{
  "num_attention_heads": 7,
  "num_key_value_heads": 7,
  "norm_eps": 1e-06,
  "attn_scale": 0.125,
  "bias": "all",
  "init": "normal",
  "lr_mult_up": 1.03,
  "decay_shape": "linear"
}
Each number is 128 + 32 x the weight over its row's rms, rounded and kept within 0 to 255. Layers, rows and columns count from 0. Numbers have three digits each. The size before them is the row's rms in percent of the matrix's.

# layer 2 MLP up, 2240x448, rms 0.12, rows 1746-1774, columns 224-335
091:095154119106148126154114114180111035113118154106147094080176128157111125077112120150138130210137125124149119088106168142129160086141121152168151087169141120090120078120196065171148115131133071155114206153093166115142124111129093143120132142105068092136207191063121069137144147105093105135125107096167158140128116127175105160100144135158
097:161082153118136089152073106166158167123164106140092136099111142128110111145164131127112106145158200093120176170102134123080166120146151111061131152100090169157180100155124154188130102106113126083121104148089125174171180138136125135150105127173085121177107177120118116189166124148055095052105128155124142128087119122091115140073093081133
095:151069138067123155103113110136169103078085121154061157177113131142077093124130109150094166003134164134111146150143171125082173099129090160131135169121106151097162127080131088162139130130107122107068102193089108124094146171095164091135131121096147103145134165147170132115152191141151102098129174175101108158098138165173103101123062131173
097:174161113122100156155103136187091138111136175111073166132133134113083145088079134130134122152158107091105139129113105103109068144103149152185158139110170148081129082139133098148114211182151162144113132082100045110148111106111134071106133133136159126148142152074158102185157202126102058167144144092151129103095193117073129156107146130151
096:104119147148136093136110092155202153105093093097143111169110147128114121137133154159141139120183128106101134129152098083076077132136174148068119079077124143130112102160093082059110193099150128199108159164119087128090091117101160132151117186142149101147147171170122180111206090135147127142180196162110196139100160136129090076181179105122
102:103101118126130113150092136095134147142147130119056098145154117154146072129144125113108126149161164124155069125064154137149140185146127188120062160121142128083121097122114112123111150102166098056158120110116120131153166080097131106124115114134096172157109170130082151175152075096144120110186179123085126162158103135119071087108137137184
100:142107115159132117121154112119079143071109168125167086135121133128128129153128125113091169123075124127123081136109135048107116153150173126130119135128130062162107143121150122116118114143134167161124170124154172139139171165103157125119145073173142096199060157164100157131157104103109125113152144103168162159099116070144142114120131109189
103:141106131132118131106141132154123039108144174090128109086190144136152069071178087134106146097131092090129167066079117084026133134128124088143141126122080159170119143087073138130049055122056180187114127156096153133136177116164092153129140116165096190103149115110155133160106136121139158171126162116181146184087129105143151141126111100217
099:144099116141129148166153114168154108158159102134152079152072161097066070170141105093133102127166115121129096076125122144053159124101104100101112105122104110090119121200155140165125093131112116150125163119129107086167175127168170154132172107158046096150166169088113129152110158208128194119110124171096095179142099098124179142130089129214
106:154080164124118097181133201123121150188150099096124135138066139156097111104129108111132136122148122124168110094123109170127140114134128154128082105153076155089131099118124160159130135176070104150141057107120174083134125181103143133074090106102147151152140094123168164112115123084157170164133124076141100110112094106130165126142142140106
099:146098109166093124183066151117166140116137098153082087117087172097158147119064038128138054110142135067118116104156139140127166136086162105161148140171146089100170138073086177139123122137162093123106141135110088131106125117164083102114101131137174169109128127192140132153116137176110129112159119126102100177136145140090127137120140125119
096:141153171110135103139132101178158111110129174126099082114170139141073076070117085126142148135155095107174082119147132164126152123126137120152176085149125114149046151111131095073100133134111102146101111085111147121173125132154173097081120108112055124132181151078147149078159128113133170061068068137178145132099133157152125164135059127163
091:112115108116135091097119103123086088121124124163096118161128098073173126120147102110149136136114085114157116176147126138160165172091086187129158133153107152194114091070092122155152127100138165079126115202107106128134112123200121056151176123062146104179149074146148143128135143053121117094169131150105070154127078152187112128123193113159
098:105105120141109133081114130118109141142095167116101068061098120159076133081119155142189131143148120146108122154116110130097146153114096152126169111207105150156136168111077142167143084126109096153148060148120156133141165123123124127149126057147119168110093143072150136200106123114124092094121106135142141082094176090166141123142142107187
096:082164131118102129157077139124126163083185171155170135149164141134168116111088074148152134158179129119171115146129136132167116107147199131161107114138072087154071146048125147131097133144090152194083139130165049171052150142171094126116119111106082122132160118148189131151189181108169120116068109141141159127166082141106132101091083125143
101:124130173161176075172160171129118163132131163084134189162146109048122167077110139071115162043081134094188116059166066155132120103105130144095112084151091128083114148123120134098149149147122141190128159093107143088077129130038199108142089092129188113118175156158131180085087224116148099169107191098107122138162156179091116177085139085124
097:131157097193149163100117105107131049098102133144129180115089169107146107145088135143116135144083073118129193134110115135163146130139142104122116171126116154122122161190196126118160127174128096169141119110118071165105188126154152137136077103099127095125207072084103086109102092086127157111077139090119186045062104127120169133128118140088
097:110092155151144154135135143137137133091128080185083105105120123121125133157085143114128108105156093114169154191106123087140206157102162150127132106197129158129161143096116098113157118144170117164121142171134163081147133154091076089170104112120152115154154138099110134207157153139166059130149070140160150161141143108135032179156124109054
097:128113150135085097138171103154148153102127143127113114136128158088147117139115131075087184148109117068145160156146145136108209154200164114125114112197089164089157124115113132074117085142066160153103109170153126150155139137134187113130160101097170119178100139120137142082144093104127109132180146040131109106096115118144108138097183141135
101:111113138198127137173064057064097128095133099151109111113155116109084096122178098070173130145118076138110155118114146151165102121133177161150132108109119143127192147105107134080128124154139116114149082084150162126147109083086131122126130088114165141133153132118188144158076120106121106161142185141143094154078110114142146149069145144176
111:143050108141121097106087129075174144126104132141199131186147129090177155180145144148163158100108134152138149126094081110156126086179170075070096116076142142124118122152108208128074143095076065138138100063099180159133128142108140141143119112113163172199127103134040135121075139085129087117100246161124108109130143130083125121146152154098
100:082178135179056168135108096105141115101133109138150152178155136103108161169140154174126126141120062076114149133193159114110139146096100112123168116158068153146143137144117145074129159150139151121155103131134110122176106187137169074092130128124132134154084136121125150158122144111116128140105126183142138148104126169177190065119170157122
095:120176096115135094139232073114133115133135073147105143179132083095168092142097157130101173106123148133101113164100096168079171076151109067122136154169140076089151128123116109163138148179093163111068141150142088135098076096182140135152145178168123137186148138109122173180131127121164136170139122160122088163087139139139146138178128062115
099:143154121097089131153098143105121129068099155132138141129191187087109076108161130145132107143112137132138097124155100175156102106105065116117143150157131168079117183123177119192129118138189088136121113161103102216081104096128108124138151092064093133158116178179141166110160132137111137169158164109137127156131071142105080112099135136127
097:151086169049164098122133085169101128152121121118086098079093111078120126154136132137096124089131125135118109137133144149167115132126072174142148105182168164140136135117054137171109158144198073124169138142155155146057103118116124136139118102126120148077122139151177116182137147135156126110130150156143108108130118108094113150152081085188
101:147080198114074141186128131064116165141130142077239154149102145119114081130116169159123072096154148110197130134115174119141150101121116167107197170146113143126138158096095121130152146083108130108164128160112091158099109120156103133217162097136158124132155138100156077178156131129126165157181183093135120109120128110153112191162082111141
093:067104131155120130090129101096107127100153168127117119152123149092150100151111113166063116145070170156133172158147136141064161151149126092095095121138125111162162060130169116086150145180142093138129095102128171145102139173172128096122174145162102129170172108110134133109200110185135185147127111117095064093160087220105172157145084079126
105:146165169189147117124145135114142182191097111069122124180071182161195125123195105107133169155134088184158099117150170104154123122071116056117107148080146147096163122123105161154175101114132090086166131123111198086113102148133106180140170124134079109120109154096154129029162134057083130136076100150096138110160151087156133099100149142077
093:135155109118122166169169096108163117167142130139140089081168108157145160191109127119101161090141142069067128098165154161123060111080127138149136177173104085155113155100099106147133219134175115087146238125135100124160084071123137135122145112049137134132150123095169194201135103138117153131111122131094118085167103128148140112158111160116
# layer 2 MLP down (transposed), 2240x448, rms 0.0248, rows 1746-1774, columns 224-335
099:096095142078090143111078145139084125171199074085175166156154118180170164127175156120213138139178163101148130141106080134135162140164098178078134124140170141091113102134116191086149200114112144106139131146107039175095141116112154148126105146104129194170151168084175133092140118150103184103135181095128126115133117090066095115113146083092
095:114106086151112107157153121126136145116090090124161167147161110137115117075177134074114148128191115128173081109150130153153074131117134109128122129155177097100135177155128084176106145093173159145148128105127103100106114120146131092161158107106197072065129123176152137141107090112155172187142101211145100161164134181117180143167173122121
098:097138080056143087111180071144111165142155156050218143120137130189145099092135119147109185167138098160135125123112087111143079107120170156114115110140148149123167145104120143112219099186125157136148109127096065162104154158139142121064163114121172222118133107147163090057087072145095171110152149091126125148149142138124136096154147142045
093:145084207130103105099086079131099118102102051148142145098177178155165097169143097109127168138085140151112145161137172083147127125160106082136131151184089072119085127131098118118137072139101103086115125130082187153154104161156156179176126121096099136103093068140139099097102088172122118130159126157171135163163073145121175160162140157130
094:133192058102128107142184179089136147114125154138096131138164135145164109116080147102116149065077121153085145109151143155148200166131132114094098161148170136100102107109146217160137103158152156110188111106137122148144112115173115124109166145140163189134112098082095164151109194125152148132117141177097099153148147149129101175108113116101
096:135111117164166117054130169203153167155163166157126136115089111140129154116110135133149149097063150113100120103119145098147163127129087095148158127081123181174072123130150147076166115151130108088162145131093160123116091098089157116180141105129195168121097087122101110103096144131159116133068138137134156078104094122088037131148085098109
106:163211191183087144151173134153123160133203145120101165154125153138153093174177087128134116182083108141138110204096097098111084070087116155114091138153095135165162168167074123087104159101082138139108139170212096101131103127139128149120157106132136096154147073158151094084111192173115137110105085164070162108072122131162130203153127115107
095:050070138187167117137095112118125156145170140113079190165093104115107139178055166084127097164148118175069168164174099087201081138124101145099131155144189136091169102127158127126144182135203132081132115134049088123154087097180174136130125167146115091177146116172061162097141080072104136154165116130095108106028112136090127094104093143120
099:117097123148192150088169156121132116141139184137151160138115137141139124160144187124121082081125145180218133135108145089131126129148134124144123140107143099124164139055108128114116120165142121151129148123190136116152103111105175110133097152108163141131123111116129182140071094098046121139163152130178170148152160051131111107097153163051
107:111108175058123109098151167119155112156136073141155187113104177153119097078163107157170113131121131110081140146137136121120168110118081092064090116110128160139118089147086112128136127143148166136115059117166124137129105147122183119097081124114104178190141162136096114176105093146121081085150151132085088145118143093125101185103080149099
099:170121142169153153087118080099145166167106141112115106116132178137110116139126159137128170110139081098140158145124120172055108147152081149098145109172101073126132162133109167134083149178105090088122113149141055153192138138108157131122084122117123127116089160112098177105120109113127163128149158156074138048104124153125106177064135132154
098:133061113158122127179086144113119171123093116146113131135123102107130131110135162110147116167108142163161102103097156124080071177158111148134153150142138123107172138149156136122117168117123152069137091092177145155088116126141091185112203163161153080096111135113148141122144117128058121118116102082107172104147102161089051176120092130105
089:090185141152151221175120174118171178102121109162175135164097181175115148099156067120145118152133082167075119142137141148146180090099118093113147117039136087158128183149152119088148169148169096097111132104170180109145098152057113200127128161177104083143146162121081100141135090143108127140088112089159177140105159116116144084127094086103
105:130130157091099147099077089122068144117154145159143142143164147162175140106160105152157178128145135162108101130146074105119094045178128117078124164149148152177116148110128104087168142133076073116068180120125115110098155086148118151112108083134140138157127093126149152159126107156116099136155201148056141096176164154118167115211145149152
102:141132136147138187073094146113123129150102100148087115101154128159142156211172153135090113137102124124130092194181218127107159174117103137113167131115181144119167138138088131134164104106130187113172117103106163104168098156101097123101084068107183208115039161152097088097094115129172152176111112133140170093104134128152111115164114129088
101:138093155193139128123139164148186114160143138152144110075128153127155105104097101124101112140146113102115128157163084099129152074119106132127143131126121180139166113153214063145087111084139099098110140149106117172176133096167109070164138108077152114158116147185085194154133152113181176128090146198190132115167174118112120092127108073147
097:110127162092217145142139114194168170177159100131120095079125183161164122078094118183169056032183192119124195143117120101134152148090143161127146138141064092120162135113097110073109140110137109144153157089130126182132132106134118203114110100090089080174123138239158160098154147146100104116137131119129111123184097132097127152071128164118
098:103080152118198116194106120093116096216111120078136065139103152130099082095130136142052080125134165136143139152077140163099115180106097140102133170065110102078159135123130165130076101095146091218071091065149119159121127102099170184119139161129212120127168110140215136143087138103129125133141151129164126092183067167134124139147149130157
096:149141086134129080133161143092134129155183133073144126081124087100150134080118106125109163131140135106106143101125053163202178089088127144130098167144158134167135166101198160161156112118108102155140170108107141106141109123128148060106131149115120163129132131163111137094141126080054108113165151110149158137127075074135143153116072148135
097:101076055150167141127108154151138194118111108104109108082173174137159107089084128150096127166131057121173114180138121113148126138099113080132172171200121076133156129080098124137108110160179154118120130142147179150112138125122165117135158124088143130160101139188095179173080096137159156192149095114144098149157151108120112121057155198120
103:167146071100173136137139160132221078095142090118133127135156122140106088138112109122136157123155147110050121098111116112189115087129159144156121074061135089149135061149135076145084134115155161109110124107123094123160166107119136150122165101112129095113138156127106176125204114120048088118125106115102136178132094123094036087103130089149
102:168107127150131137165130166104108092102143198091175120119154143095116162159122139098135113166144107112097080128136116074117109154110148121140097136178186079151156111157159142100118142178152102128118131140125085126159150174097117125158108195117193183144120159147108145081136149110130079101135157060113082137102122082168118137114084165132
088:157107122118160121131148183115122183067129081091160081090123206184210161136160082142136123123146155128161111115109166135162086124105159094166127110128079183097056205127171158118154188174108136174128113148144182096205182169124071148093102108181155163089104130159157108064144145127165129123051097102085116119192112121137126164103145110155
100:116133117161103141099127147118140124114163064077111118133079120112181183094124090126067148139125082119092148120129183107132202119111178114124071154102097150112082072118118121140103049119096144110187122102113171112133142163144139171126115133184095167090123138127101125130159153100150148117082159132145176075145167167120129124120083121133
093:141085117134124122170160154158122135154165126086147142149107204192084056125031076167122158134135175118135097078140153146074114134109165096098124147133090127106125180146181055061178139123101132060153119179070122159091139095126196126120134151124132133130108116120100145130125116132178094136118022067132103126147119116141137096095128175138
105:178135157134128145166110134128130156140192093168148099166120111118145103129126127076116099145139118170124156154162113160129122127176129105060149110157108163055072092135105131099112101170092178125153110131108115165090136135162122110176099124175065173143108164156125160131155108164126123093134122131153132133118153074095149144101086153132
096:188085118135142133133108137181136212100147067110151094127154135121104144113168117147093100151146101107176124132110171121119111113125140062173162094158154163132137152147139160122152098154098134146136126100122101101168139131109150101169087095177137152055111115120059152077070082109099080102115171143120131119084142091133127048071093142118
104:040076174106130169086120146114129137166177111152148085156144090155076130111063187136098115131123179095123180085090139173191125111104131173116151154087054103077129086116143134150136115108175145141179101134192144097154106152116103086140141131152070087163078172111124158142085128146100127108150170119173149144125116143092091118110161125160
096:147118116080147072111144107145123154124142109084149150133108160167181097114103062066108122149104132114117202110164149119089175107104113043145165135186130090105133112137190127097112116157078112133129083116102114101140159148070189144154124141136188178082133162129131122113196105154140038075076156066128096128121158086178191118116094110125